Each number is 128 + 24 x the weight over its row's rms, rounded and kept within 0 to 255. Layers, rows and columns count from 0. The size above them is the row's rms in percent of the matrix's.

# layer 4 MLP up, 832x320, rms 0.0415, rows 648-676, columns 240-319
size [101 102  99  98 102 113 104  93  98  89  93  97 105  91  99  94  99  90 108 101 106 102 100 104 100 100 108  98 105]
[[124  95 145 131 119 122 118 150 168 113 137 171 118 106 172 109 144  99 125 153 141 163 132 154 145  99 101 169 130 113 116 132 145 133 165 126 180 124 165 153 119 129 113 135  75  78 153 116 102 120 138 159 144 183 138  92 116  87 134 167 144 126 113 137 123 152 179 153 190 126 100 168 144 122 100 172 128 163 135 106]
 [166 129 168 121 163 102  83 143 155 105 123 135 143 151 113  98 130 125 103  94 133 131 131 153 106 140 136 130 167 127 105 144 182 125 132 140 129  96 138 166 151 148 127 114 134 128 131 121 136 114 112 138 146 142 130 130 141 162 135 106 109  92 117 135 154 124 136 114 202 114 135 149 126 124 131 142 133 118 147 152]
 [127 123 106 117 137 165 130 114 146 152 136  94 137 151 141 119 114 133 108 150 101  75 107 118 116 149 156  96 146 130 131 121  97 155 137 133 133 106 147  70 106 110 148 173 160 105 110 147 100 152 124 111 138 140 148 121 165  67 131 140 102 113 140 146 133 168 129 150 127 149 130 140 169 141 114 135  91 109 138 106]
 [126 141 135 110 103 149 180 128 116  99 111  92  83 135 135 136 132 128  99  78 144 139 121  85 127  92 160 105  84 181 114 141 152 110 104 124 119 127 125 162 153 126 100 151 169 123 109 165 149 137 137 133 125 150 112 137 108 103 170 162 104 100 171 145 130 105 110 136 150 131 119 125 123 170 120  85 102 121 122 115]
 [103 100  76 124 110 142  91 130 190 149 145 152  95 124 103 149  89 115 144 155  92 111 144 145 147 120 140 135 146 165 155  84 173 143 168 103 159 156 169  96 114 140 113 105 133  91 108 134 112 160 114 116 115  99 106 132 135 105 116 140  95 113 193  99 129 134 134 106 161 133 122 105 134 124 129 151 123 136 152 116]
 [128 137 117 151 153 158 111 137 168 171 145 159 132 108 127 189 133 111 110 152  83 105 132 103 165 132 121 113 127 130 166 170 130  90  93 116 118 133 161 148 174 142 127 148 113 123 146 142 138 150 126 148 143 110 113 137  81 102 156 143 168 171 126 115 146 133  87  93 155 117 152 131 121 138 118 112  98 115 142 135]
 [113 126 129 103 164 105 158 129 161 111 129  90 119 154  99 158 145 145  93 163 115 121 158 125  87 127 168 133 138 136 133 169 123 129 118 139 134 141 125 159 123 136 163 148 128 121 174 118  75 122 107  65 154 100 156 110  67 160 144 172 101  67 124 112 126 130 143 145 111  94 117 196 157 124 150 137 118 131 110 104]
 [119 161 132 134 153 120  88 127 145 175 131 122 140 134 129 141 106 141 159 112 103 133 143 168  92 118 136 167 138 158 174 100 117 117 159 130 156  89 123 119 172 129 105 136 143 119 143 160 107 128 149 140 115 131 168 169 118 130  96  99 144 123  89 139 124 113 101 108 161 138 139 144 132 133 160 146 161  96 176 136]
 [155 138 168  99 123  67  99 164 123 148 144 157 135 106 152 129 159 191 119 168 155 118 127 145 127 160 159 120 128 134 123 126  95 150 159 162 141 134 140 141 116 155  72  87 114 102 109 113 137  89 143 132 132 170 140 162 165 167 117 109 112 127 119 158 126 125 123 155  79  95 130 122 136 143 143 123 115 153 119 125]
 [142 131 134 133  62 137 144 170 138 123 139 146 121 149 120 123 132 102 150  98  91  81 164 147 160 111  99 159 148 149 102 110 155 146 201 132  95 113  69 155 109  97 146 135  93 139 159 121 154 125 136  93  96 149 133  70 103 161 111 143 147 131 152 167 131 107 117 144 129 102 151 126 148 104  98  91 168 146 133 153]
 [119  82 145 124  95 122 135 130  74 173 117 164 150 162 132 160 110 175 130  98 113 142 117 117  91 107 126 162 181 144 155 105 139 155 122  91 147 138 137 129 152 149 114 155 162 131 153 160 151 107 130 149 125 148 119 117 145 165 157 136  95 124 123 185 153 114 120  68 128 102 122 118 157 176 113 123 153 139 120 138]
 [155 122 124 170 113 167 152 132 107 147 160 142 117 114 180 112 155 106 102  88 119 122 148  78 154 109 162  98 127 122 144  86 166 170 131 168 175 181 123 129 115 129 100 109 152 147 192 116 125 100 150 113 133 144 108 128 164 115 148 119 141 104 134 138 128 112 155 107 137 157 176 140 179  99 112 120 129 139 113  99]
 [141 140 111 126 169 113 141 130 112 129  84 133 118 141 137 119 129 101 148 125 123 129 133 104 109 135 137 116 126 147 121 154 126 134 120 139 136 111 112 133 148 129  92  90 105 122 120 136 152 127 116 129  96 116 150  97 109 132 153 149 137 102 131 145 104 148 144 132 153 119 121 132 128 162 155 124 126 124 137 130]
 [ 92 150 156 104 155 157  85 127 116  84 122 138 145 154 127 143 134 163 130 123 142 155 160 102  98 119 114 131 115 129 148 119 153 110  81  89 156 161 112 141 133  97 167 130 138 163 132 144 125 138 124 125 116 118 122 161 117 168 134 137 100 131 116 154 120 118 155 131 134 107 146 106 160 141 154 132 147 103 120 113]
 [ 87 121 144 174 140 105 111  91  95 134 117 164 113 129 146  74 128 133 124 134 144 130 139 146 145 111 126 116 141 134 129 134 143 133 173 147 118 114 121 122 137 112 106 110  85 106 142 170 168 112 118 125 144 128 155 106 142  74 103 128 107 112 112  78 127 103  97 116 158 124 150 139 114 112 143 127 111 123 164 158]
 [ 95 142  92 154 128 128 133  94 152 143 131 104 154  92 102 101 101  70 115 143 118 117 113 116 122 122 146 122 166 156 122  81 115 100 124 153 118 145 131 124 116  88 114 121 173 121 136 107  95 133 102 152 148  76  92 171  98 128 107 163 163 102 138 134 149 144 136 117 154 111  92 131 129 130  94 112 128 126 124 145]
 [121 137  64 176 141  99 113 179  95 146 132 147 121 116 147 104 132 153 134 108 154 141 125 127  79 164  95 129 174 115 152  46 131 153 174 110 150 146 131  99  85 144  94 104 102 120 169 139 110 130 156 156 133 150 113 147 155 121 126 127  94 130 118 136 146 153 162 156 162 105 111 108 122 132 126 155 129 110 148 116]
 [142 138 123 113 130 134 143 111 142 137 148 160 134 163  94 102 106 109 123 127 147 132 129 136 202 143  97 153  74 128 177  91 127 150 143 134  91 106 113 112 150 146 104  70 118 112 149 111  99 134 139 156 163 135 101 113  82 151 154 155 134 126 111  99 139  79 134 132 162 128 112 136 111  65  98 159 150 138 136 107]
 [136 119 122  91 118 119 146 107 131 102 129 140  82 141 134 109 111 155 132 131 110 105 149 136 132 144 108 133 142 149 159 132 150 112 105 128 127 100 147 130 138 166 125 126 140 146 151 155 108 174  89 124 104 144 129 115  96  91 172  82 147 106 140 113 117 122 126 134 172 161 132 146 149 151  89 121  93 133  63 140]
 [109 109 139 118 101 117 132 118 174 113 134 117 108 136 145  67 108 105 107 150  98 173 148 147 129 157 118 118 175 132 118 143 111 126 154 125 173 104  97 136  99 131 111 131 149 116 156 123 148  98 114 135 125 104 137 146  93 153  85  74 151 126 145  99 121 171  82 117 122 180  97  94 143 119 158 130  68 150 122 135]
 [121  88  99 113 125  68 151 139 107  92 109 111 162 142  89 118  88 117  68 131  92 140 141 140  85  98 133 141 119 116 100 135 128  91 117  65 125 103 119 164 136 173 145 100  89 125 118 147 136 209 159 118  76 143 141 147 132 143 119 199 135 110 139 125 148 122 119 151 141 118 106 120 122 131 125 148 123  79 151 165]
 [171  89 118 158 137 107 102 133 126 162 111 143 155 153 113  95 167 133 131 103  99  94 141 109  93  90 108 112 145 128 140 160 146 137 170 125 147 177 194 174 107 126 167  94 142 114 137 117 144 122 135  96 123 119 101 147  79 161 166 142 108  74 145 118 128 110 132 117 125 106 130 135 123 119 129  88  88 117 125 164]
 [ 95 141 114 147 102 124  93 119 158 167 141 121 151 133 124 140 143 169 130  92 162 116 179 137 114 123 137 176 179 136 130 123  88 155 122 141 120 126 152 148 129 126 155 126 106 113 162 155 117 128 163 125 151 109 118 100 123 135  86 130 155 129 103 100 115 138 135 113  97 156  82 205 165 135 168 121 158 147 155  81]
 [109  97 153 104 175  92 152 153 108 117 124 120 106 134 110 118  84 108 158  90 125 121 147 175 102 155 157 111 145 108 158  95 106 149 160 111 166 126 116  87 123 161 140 106 130 138 179 135 115 147 161 139 149 131 109 124 130 193 124 126 136 107 107 115  60  79  89 103 129 134 175  75 148  96 136 162 142 166 161 179]
 [ 90 105 141 129 150  92 116 143 133 113 110 135 132 176 123 129  77 126 119  83 148 136 134 119 111 161 118 148 116 102 129 134  65 130 113 110 112 115 182  93 110 158 117 147 121  98  72  80 108 132 130 169 132 139  95 107 147 147 145 125 126  97 153 118 103 115 131 157 126 144 144 144 148 158 105  92  88 141 130 122]
 [104 150 124 133 142 161 168 183 119 120 115 116 110 121 151 110 133 129 142  64 110 112 103 141 177 108  94 125 126 139 110 157 157 151 108 104 126 186 119 187 102 171 110 127  97  84 143 135  92 142  81 168 134 117 134 105 187 126 143 122 120 158 131  94  96 122 130 119 138 137 128  89  92 129 153 144 176 138 154 135]
 [137 147 146 150 145 102  94 126 150 136 129 102 135 155 143 121 124 134 101 141 122 135 121 113 101 151 110 195 126 120 114 149 131 122 129 155 165 107  85 163 138 131 143 134 140 150  95  99 141  96 152  81 135 115 106 131 123 114 114 111 125 148 110 159 166 122  73 141 111 116 131 139 134 138 111 124 148 151 121 100]
 [160 114 151 130 121 124  99 157 150 137 118 188 126  99 123 136 127 132 129 102 134 131 141 120 107 120 150 153 129 129 139 150 161 138 121 126 117 102 106 117 119 110  98 164 123 133 111  87 106  86 125 167 131 126 137  82 117 129 143  98 114  74 115 159 129 130 108 136 132 103 146 157 125 156 162 140  96 140 144 128]
 [118 127 109 152 130 114  89 131 121 114 167  79 114 108  95 144 146 100 146 121 101 138 138 132 105 110 148 115 118  93 115  62 146 150 100 129 100 189 146 124 108 141 113 131 113 133 125 119 122 146 119 140 151 128 135 120 148 115 123 114 136 116 154 158 122 124 134 134 119 134 111 117 144 133 121 133 158 150 114 171]]
# layer 4 MLP down (transposed), 832x320, rms 0.0412, rows 648-675, columns 240-319
size [ 99 100  96 107 113 121 105  90 103  81  94  96  95  72  98  96 103  72 105 103 108 106  91 107  98  99 111  94]
[[161 134 134 106 146 125 104 134 132 180  97 139 166 109 136 146 162 135 135 149 101 162 126 123 160 170 122 128 112 122 147  78 149 134 113 133 133 144 144 117 112 137 143  98 152  94 128 150 131  91 177 138 152 171 125 119 115 129 145 156 140 140 142 125 133 146 158 106 120 161 129 147  93 143 160 166 124 151 112 103]
 [143 158  94 111 147 140 135  99 162 160 143 137 157 167 112 149 109 127 158 123  87  95 153 128 159 116 111 103 146 121  86 158 140 118 138 131 118 106 158 123 113 155 184  89 139 127 116  95 125  90 106 148 196 104 117 127 147 134 114 167 116 115 130 137 138  77 127  92 100 124 150 113 122 138 104 162 119  92 161 155]
 [116 121 102  84 129 148 137 201 106 113 118 150 147 113 111 110 138 150 102 119 136 129 136 189 171  71 153 105  73 145 148  98 113 136 121 127 117 103 135 114 111 109 158 105 120 171 177 117 119 104 148 134 154 107 148 136 134 108  79 134 165 166 127 151 162 127  63 136 134 124 107 150 119 137 123 125 158 102 106 151]
 [128 107 140 117 161 135 150 179  75 121  93 118 115 142 159 119 100 144 107 102 164 123  97 117 144 117 165  50 118 115 145 123 128 146 114 106 128 113 148 139 133 124 146 113 132 124 158 120 142 118 124 104 117 168  60 114 135 119 148 132 137  95 154 114  98 130 120 130 154 156 116 114 105 154 140  94 120 161 105 117]
 [148 126 113 123 165 107 140 128 181  92 155 173 108 131 145 142 126 138 189 141 130 144 116  80 143 132 134 133 154 115 146 114 171 104 134 137 116 118 129 119 134 151 138 171 144 121 113 156 138 136 128 132 121 129  99 128 149  99 149 159  96 154 143 116  77 128 104  94 131 149 166 117 149 116 166 146 107 165 117  71]
 [141 138 122 121 119 162 140 136 156 173 134 140 106 141 116 165 157 147  73 158  82 140 112  69 143 145 140 113 151 133 145 153  64  67  82  78 137  93 116 126 134 123  94 135 141 125 142 126 111 147 148 139 148 108 106 108 110 105 135 126 157 115 179 141 160 141  92 139 112 124 142 106 126  94 100 125 116 121 107 158]
 [169 114 125 118 155 153 157 147 131 106 158 122 107 148 138 161 131 116 113 144 107 132 118 113 145  93 164 147 156 120 169 168 176 103 141 129  89 112 114 174 119 110 128 159 127 146 174 156  92 127 125 134  94 115 164 107 165 135 144 120 146 117 155  99  98 122 115 154 109 140  91 156 126 128 144 114 135 124 127  69]
 [127 111 121 132 123 174 156 108 150  89  81 107 154 135 125 118  57 182 165 119 178 134  87 132 152 114 117 104 171 147 103 118 107 142 135 110 117 109 125 148 133 150 171 103 154  99 115 121 177 171 152 150 135 106 162 149 116 181 154 116 129 112 150 172 121 101 133 119 121 117 205 116 111 126 122 148 108 125 156 150]
 [127 118  98 113 147 153 112 160 147 162 193 145 135 152 170 163 109 111 121 100 161 112 156 146 147 148 106 122 130 107 119 171 156 160 150 132 132 133 151 136 131 160  90  81 147  94  92 136 150 118 136 122 130 166 104 163 144 114 141 125 152 143 136 133 144 105 145 143  84 117 193 108 137 129 150 177 150 162 153 132]
 [116 102 120 119 177 120 147 123 107 136 124 138 124 124 173 174 128 115 155 154 144 160 115  97 208 132 143 115 161 137 153 128 123  97 144 150 134 122 189 154 100 141 163 129 169 107 114 130 163 137 108 151 152 103 103  86 126 163 164 153 144 134 112 131 108 113 122 125 121 135 144 112 112 158 133 119 127 104 117 109]
 [123 101 114 135 105 129  97 132 147 125  86  55  60 173 122 126 119 127  98 127 137 138 144 153  89 149 122 147 128 141 151 107 134 149 116 105 108 158  92  91 145 141 140 129  90 112  91  93 128 119 178 107 101 162 110 124 134  96 105 101  99 133 140 141 172  86 130  96 137 119 151  93 126 138 106 110  91 117 123 114]
 [123 121 115 144 163 173 136 106 128 166 116 110 114 115 109  80 113 148 130 118  98 133 119 105  74 122 143  96 107 113 161  95 166  91 113 152 171 161  84 116 100  68 102 109  95 120 172  97 142 100 132 123 186 119 147 132 121 119 129 142 135 160  95 157 121 160 143 151  97 159 144 177 126  94 131 154 105 140  80 154]
 [146 113 111 130 115 108 122 109 135 136 132  57 168 102 137 121 142 142 161 106 133 133 105 132 125 120 119 102 132 160  91  84 109  94 129 130 120 123 137 110 136 120  86  99 116 137 121 109 128 121 127 137 124 106 118 152 153 110 132 107 111 123 145 126 136 137 137 103 139 157 133 168 158 155 133 165 135 129 120 120]
 [172 102 121 160 117  80 151 125 157 126 128 151 126 119 123 134 171 139 139 136 140 109 183 103 115 126 121 124 162 122 103 104 162 116  97 153 117 142 146 157 126 125 116 128 136 121 123 107 110 138 111 122 116 165 147 116 104 172 153  67 155  95 144 104 106 137 129 168 152 129 174 126 158 177 181 157 142 175 105 117]
 [128 123 129 161  86 151 113 110 106 111 150  93 121 117 138 153 118 152  97 130 134 107 126 126 155 146 109 121  97 100 130 132 162 136  86  92 134 108 104 106 119  94 145 141 141 104 148 128 129 121 156 142 153  83 182 129 108 154 176 144 137 114 148  90 110 125 126 148 151 151 123 109 143 134 106 171 132 171 140 108]
 [ 81 146 102 120 154 161 121 112 133 179 175 100 112  82 147 149 106 116 109 152 138 144 117 141 123 117 124 116 144 187 113  64 131 160 114 105 128 131 108 133 108 139 115 168 148 108 120 102 113 123 160 151 130 125 135 138 111 112 154 127 120  88 128 130 134 129  99 118 115 101 140 106 171 127  90 113 102 131 136  75]
 [122 146 124 127 153 133 123 187  93 129 125 120 114 117 161 115 106 129 116 180 119  90 157 142  63 130 113 119 126  84 145 121 127 126 139 119 146 144 143 167 110 145  94 173 110 154 129 153 120 143 137  99 116 125 101 109 119 136 160 122 151 156 128 101  84 159 104 118 172 115 139 120 166  93 128 140 130 129 137 133]
 [167 108 123  94 156 112  94  89 113 120  90 179 128 122 125 142  96 129 119 133 117 129 133 147 118  83 121 110 133 151  98 115 159 126 135 124 129 125 154 119 143 129 164 134 143  79 122 137  92 134 116 140 132 108 110 101 123 132 137 149 153 127 165 165  78 125 103 110 118 135 152 110 145 130 129 142 166 115 103 121]
 [150 147 151 124 125 133 174 138 118 109 153 124  98 112 119 104 170 105  97 154 103 141 145 104 118 128 108 123 101 149 174  92 148 168  92 123 137  79 155  92 176 103 119 105 149 102 117 122 116 121 108 111  96 101 140 138 137 140  73 109 126 117 178  95 112 142 155 134 175 160 156 144 131 138 125 116 123 136 114 139]
 [146 153  93 102  98 142 148  99 118  88 106 110 156 122 174 144 139 145 121 118 102 104 127 145 113 157 126 122 142 147 150 117 125 132 108 136 152 116 148 124 154 128 139 149 156  95 116 192 142 144 150 170 109 110 178 155 111 131  84 120 107 124 155 100  97 143 119 127 109 169 120 117 137 116 109 141 105 145 145 114]
 [143 133 110 165 117 129 142 127 115 133 112 138 130 121 107 132 140 117  92 125 135 115 151 129 148  93 135 160 120 133 103 161 134 137  78  97 118 145 141 152 115 165 145 139 146 136 162 136 123 116 128 142 146 166 121 139 136 150 112  97 123 106 161 111 120 146 112 123 128 121 123 167 140 160 134 114 141 133 106 114]
 [117  87 107 124 110 110 136 120 125 122 128  72 135 129 169  76 155 115 129 133  91 151 169 104 113 130 109 120 123 157 126 148 119 127 136 106 119 158 158 149  99 151 106  99 110 125 160  93 106 115  93 150  94 108 103 135 129 110 145 153 114 137 174 143 152  76 148 164 128 126 151 133 169 137 156 153 118 133 130 105]
 [156 114 133 112 134 160 114  94 130 155 180 125 116 117 122 103 156 153 151  87 105 132  85 131 134 121 113 112 122 149 133 125 156  94 152 134 141 108  72 131 186 116 129  74 104 127 138 150  87 121 154 109 160 123 138 140 124 119 163 121 145 114  99 121 138  96 160 101 116 137 113  92 122 137 154 103 114 147 117 105]
 [147 132 147 122 147 118  99 122  79 104 171 169 125 130 139  62 150  97 157 104 148 146 119 135 124 151 129 118 138 116 139 118  85 109  88 131 157 152 103 128 125 109 153 163 101 136 162 144 128 141 142 141 125 121 109 157 127 145 123 137 128 147 128 115 117  95 117 103 120 126 181 149 110 103 125 188 129 115  81 131]
 [134 164  96 114  91 123 157 140 147 146 127 161 133  80 115 122 106 113 149 163 169 146 177 141 133 157 129 145 130 142 171 125 135 113 148 112 156 116 145 144 148 177 110 129 135 114 123 128  97 119 176 131 110 145 159 110 101 147 112 115 150 137 134 137 119 118 127 143 127 151 129  92 114 153 109 148 118  99 183 111]
 [123 121 153  99 112 113 130 139  80 133 110 129 140 107  97 110 136 137  81 152 128 108 125 158 129 106 115 147 104 160 126 106 109 152 162 120  98 117 123 145 125 130  87 111 130 110 136 132  99 171 138 123 102 113 143 104 178 115  84 126 107 132 128  88 188 123 133 137 117 146 173 131 136 145 171 155 170 121 104 128]
 [149 162 156 106 137 107 144 107 126 108 129  97  86 143 122 107 155 137 104 121 130 112 164 141  97 144 126 148 132 119 130 170  58 156 133 153 141 117 120 129 127 150 155 110 128 128 109 111 165 114  78 100 161 186 137 128 111 138  89 110 114  90 141 147 113 110 134 123  85 105 125 136  98 126 131 119 152 151 138 120]
 [112 172 159 138 125 105 104 155  91 126 116 139 153 110  86 144 145 109 146 128 139 135 150 153 126 107  98 158 113 212 157  80 111 134 104 153 112 114 103 129  99 113 152 142 131 201 110 139 111 142  69 105 126 150 141 114 112 152 118 152 163 123 122 135  89 108 126 135 115 113 124 141 118 142 139 115 169 144 158  93]]
# layer 4 MLP gate, 832x320, rms 0.0409, rows 649-676, columns 240-319
size [102  97 107 100 106 103  86 104  86  90  94 109  91  99  87  97  82 118  97 105 100 104 108 105 104 100 100 101]
[[194 119 190 148 171 148 117  91  97 138 123 120 125 128 125 155 139 120 137  96 122 153 133 133 151 136  99 143 121 120 109 135  95  85  93 132 162 107 125 154  73 106 118 144 179 123 138 167 156 190 149 139 154 106 106 152 170 142 138 154 163 114 151 147 113 134  75 105 116  96 115 148 144 149 106 163 104 102 119 108]
 [131 151 149 165  92  90 131 113 156 111  73 170 158 110 128 113 111 122 135 115  85 144 123  86 127 126 132 118 141 109 132 132 145 122 125  74 100 182 130  99 119 126 161 130 122 135 116 169 139 140 113 134 150 111 110 159 136 145 107 117 147 127 113  95 142 140 145 132 160 142 132 118 139 129 146 101 136 115 128 127]
 [103 111 134 130 132 142 176 125 135 120 111 124  79 106 141 115 129 131 118 127 139 124 106 183 153 144 138 144  81 170 118 129 123  91 119 114 101 148  91 123 147 145  90 143  98 108 116 135 129 145 127 123 130  88 160 146 139 108 157 148 130 147 124 165  55 173 101 143 159 132  75  99 118  99 124 133  97 130 117  93]
 [ 97 144 153 131 138 123 152 126  69 166 129 104 125 121 148 103 135 126  81  84 172 134 124 109 123 124 152 109  97  99  88 126  98 145 174 132  84 106 136 118 128  93 103 114 125 132 158 124 154 162  89 138 121 100 165 110 125 120  94 156 118 128 126 162 133 146 154 151 130  91 108 133 114 147 125 113 154  65 133 183]
 [135 122 115 127 120 107 121  97 124 115 147 155  97 109 131 142 159 126 100 106 165 120 149  98 153 149 142  96 123 134 173 142 156 118 129  67  98 143 117 103 140  68 132 125  89 134 121 115 141 126  99 138 140 122  90  85 126 126 178 137 137 114 150 136 147 115 122  86 120  93 116 173  92 163  92 143 105 134 148  93]
 [137  81 114 120 125 105 142 123 137  84  92 132 111  98  97 169  98 117  81 152 104 131 114 181 146 130 159  97 105 126 105 145 134 134 137  84 101 101 107 127 154 116 131 139 137 135 149 131 103 130 143 125 106 102 133 129 112 140 122 180 122  99 140 141 108 147 129 134 105 103 114 178 102 147 127 110 162 138 143 101]
 [ 76 120 145 123 125 123 136 132 134  93 114 164  99 173 132 106 172 140  96 123 111 149 143 146 121 118 163 111 133  98 128 119  75 118 113 125 126 196 140 118  99 130  83 145 130 116 108 191 100  93 132 121 160 142 123 109 133 138 120 152 134 147  90 182 120 136 117  67 108 125 101 160 123  97 129 114 109  88 128 128]
 [141 123  87 121 141 140 143 118 123 120 118 120 163 143 126 117 176 120 178 125 146  91 184 155 167 175 140  77 122 124 115 157 172  91 116 154 167 109 155  76 117 134 138  89 112 102 130 107 136 157 120 148 144 138 112 104 137 142 107  63 140 114 172 139 148 144 119 132 154 122 149 142 134 114 121 165 141 134 128  88]
 [ 87 125 158 129 181 180 111 155 116 135  93 167 133 136  86 150  84 159 142 136 159 163 118 130 178 115 116 138 129  92 138 127 132 134 130 123 109 146 131 126  96 132 130 133  93 135 134 116 189 174 127 110 171 113 105 104 115 136 156 123 141 173 106  90 170 124 119 170 160 163 122 135  74 164 109 136 139  50 118 118]
 [152 141 156 142  99 133 144 119 121  95 108 128 129 114 128 122 148 103  78 147 123 155 130 157  94 202 123 125  86 111 140 121 112 145 134 103 123 162 167  83 102 132 115 148 119  87 157 190 155 100 145 116 152 137 147 102 101  90 111 139 157 127 111 105 122 127 134 140 119 134 133 131 155  96 184 120 136 153 153 138]
 [100 146 118 142 104 128 132 114 111  79 127 142 122 140 158 153 138 135 114 103 154 119 154 158 136 145 130 139 126 147 121 128 110  77 143 101 167 156 135 136 154 147 127 132 118 110 148 127  95 118 151 156 117 144 116 173  96 109 122 102 152 137 160  81 163 121 128 121  96 127 139 127  95 135 122 145 107 131 141 135]
 [121  88 139 112 102 170 152 118 157 119 174  87 112 135 101 132 104 117 136 124 164 146 125 135 147 123 107 161 136 117 154 139 164 151 130 160 109  90 176 117  99 160 104 165 111 129 148 105 129 114 120  88 169 144 131 130 143 122 142  78 107 123 116 168 147 144 111 112 157 137 120 163 126  92 157 132 122 130 116 119]
 [167 150 156 195 118 111 152 163 120  91 158 128 146 128 123 137 161 132 129 111  94 141 131  99  90 149 159 141 142 149 106 144 131  76 127 109 108 124 113 160 110  84 144 129 120 148 146 107 140 151 150 137 140 135  96 175 144 158 101 139 142 101 157 123 136 116 163 152 125 133 131 157 162 186 155 138 155 166 139 167]
 [124 155 113 107  85  68 103 156 147  98 135  68 109 134 114 117 133 142  93 105  91 127 112 129 130 145  84 148 147 107 123 123 124  85 137 208 102 161 151 160 117  86 136 117 151 155 110 108 165 141 134 110 120 140  88 139 126 131 115 112 187 128 156 138 179 106 162 132 109 114 144 105 125 153 102 153 101 134 119 125]
 [ 78 142  80 158 157 115 173 100 118 114 122 118 142 103 145  95 145 213 111 149 148 151 102 139 126 130 156 144 135 185 131 166 111 127 147 104 164 143 138 129 171 143 111 111 142  84  97 131 127 162 147 143 165 112 170 134 124  97 146 120 141 135 137 140 160 130 127  88 101 102 133 159 124 120 113  94  73 122 134 118]
 [187 140 110 106 106 158 134 191 166 120 163 116 118 134 141 122 136  97  98 127  77 142 129 102 103 109 111 184 104 116 110 145 141 110 181 106 131 104 127 146 107 114 139 143 112 102 149 124 167 158 118 133  93 141 125 152 136 129 163 127 124  97 144  94 128 116 137 136 126 108 156 100 102  70 116 142 103 111 134 110]
 [172 160 149 149 121 138 166 150 118 139 153 118 129 141 123 129 149 115 100 124 149 115 103 101 174 142 107 108 135 114 185  81  76 177 142  92  92 140 117 119 132 136 104 120 120 134 133 153 112 124 148 123 173 136 123 154 123 131 154 143 109 136 158 142  94 105 193  78 128 107 138 192 103  59 104 139 127 162 125 115]
 [102 120 113  71 143 103 135 118 114 159 155 139 140 126 155  79 123 144 115 124 161 107 130 152 117 122 148 147 171  80 167 111 141 129 109 138 141  73 135 105 140 132 125 163 100 148 144 142 130 121 122  85 105 127 144  85 138 128 147  92 156 115 161 127 168 129 119 140 141 139 120 150 138 121 101 120  68 133 102 110]
 [151 139 138 157 118 130 113 125 122 109 144 117 102 107 158 114 127 128 122 120 159 138 157 134 102 132 163 160 120 120 111 122 125 143 106  79  75 150 116 136 162 121 160 128 126 126 129 159 135 160 150  99 165 144 168 107 128  99 114 117 166 133 107 161 159  81 117 154 140  81 131 172  94 143  96 143 131 162 138 149]
 [117 176 117 125 141  84 159 154 129 133 143 126 123 136 125 123 136 122 156 127 121 140 103 132 157 103 155 127 135 164 128 138 179 107 171 132 130 108 121 157 115 130 119 140 101 163 107 134 140 157 144 139 151 167 130 116 118 126 205 147  88 126 134  83 106 139 134 134  78 146 111  92 148 126 141 117 131 116 165 145]
 [139 125 122 132  98 111 156  87 121 124 172 114 160 103 154 170 158 111  66 123 178 132 138 131 137  99  98  97 108 133 162 130 131 134 126 124 125 101 137 161 148 127 118  99 138 137  75 127 139 146 145 143 128 102 110 147 131 165 121 141 136 120 175 121 124 175 131  99 131 130 100 151 122 155 105  95 123  91 126 142]
 [138 138 118 122 142 112 119 100 144 116  91 121 137 142  86 167 104 140 134 110  88 141 149  78  97 152 116 106 140 151 136 184 125 108 126 115 106 165 106 142 139 133  98 148 134 111 204 162 123  90 146 114 129 101 114 106 111 124 120 151 117 146 125 101  51 107 103 137 139 133 154 115 123 146 154 124 132 132 139 119]
 [149  99 129 106 166 116 144  93 147 103 117 105 135 132 105  98 138 137 143 131 114  91 135 123 132 132 127 149  97 105 126 154 109 115 154  90 158 126 135  98 122  85 141 169  96 127 144 124 124 157 103 108 113 148 122 108 126 120 105 161  75 164 124 138  97 126  97 138 123 144 150  95 112 123 129 144 160 171 148 132]
 [158 141 104 117  94  89 127 170 100 141 137 120 140 130 134 107 132 147 117 173 143 101 124 130 126 141 117 131 138 141 146 139 184 115 178 124 108 138 119 136 169 121 185 105 120 138 125 170 123 187  93 113 122 115 148 107 158 135 154 138 116 145 112 130 126 115 164 128 121 115  75 132 163 115 139  88 133  71 168 161]
 [100 126 138 112 100 151 127 105 149 132 127 142 132 130 105 105 101 109 133 165 150 136 133 118 149 116 183  99 109 131 147 105 111 125  67 180 137 116 122 108 138 126 124 137  98 141 117 148 142 114 113 108 151 152 128 100 197  86 107  99 107 118  88  99  93 128 113 141 133 131 143 153 113 130 129 100 114 113 131 107]
 [184 142 109 141 152 139 138 158 100 133 123 121 174 122 159 136 135 162 154 102 107 139 131  96 116 145 106 141  99 137 156 175 138 161 123 123 137 116 181 137 158 167 121 130  65 144 152  96 126 113 143 157 120 109 122 113 101 131  76  61 149 142 138 127 118 143 130 151 180 125  99 154  91 127  89 150 117 156 162  97]
 [149 163 146 119 125 126 115 115 141  88 154 126  86 166 155  80 147 116 143 115 103 143 126 131 151 151 126 147 108 181  79 131 155 110 123 108 103 164 113 167 151 125 121 146 137 138 138 160  97 126 140 112 105 126 148 104 121 112 143 122 133 148 145 148 142 136 107 129 161 107 113 119 102 127 143 104 166  89 156 146]
 [108 138 165 101 164  81 153 126  93 119 106 113 164  94 141 138 107  83 129 121 155 130 133 186 155 102 174 128 103 117  92 139 134 101 127 120 114 129 119 167 112  95 216 123 146 117 121 144 138 180 106 117  99 138 161 137 156 162 111 138 125 104 157 106  94 163 139 129  89  80 130 128 129 126 127 126  99 110 129  83]]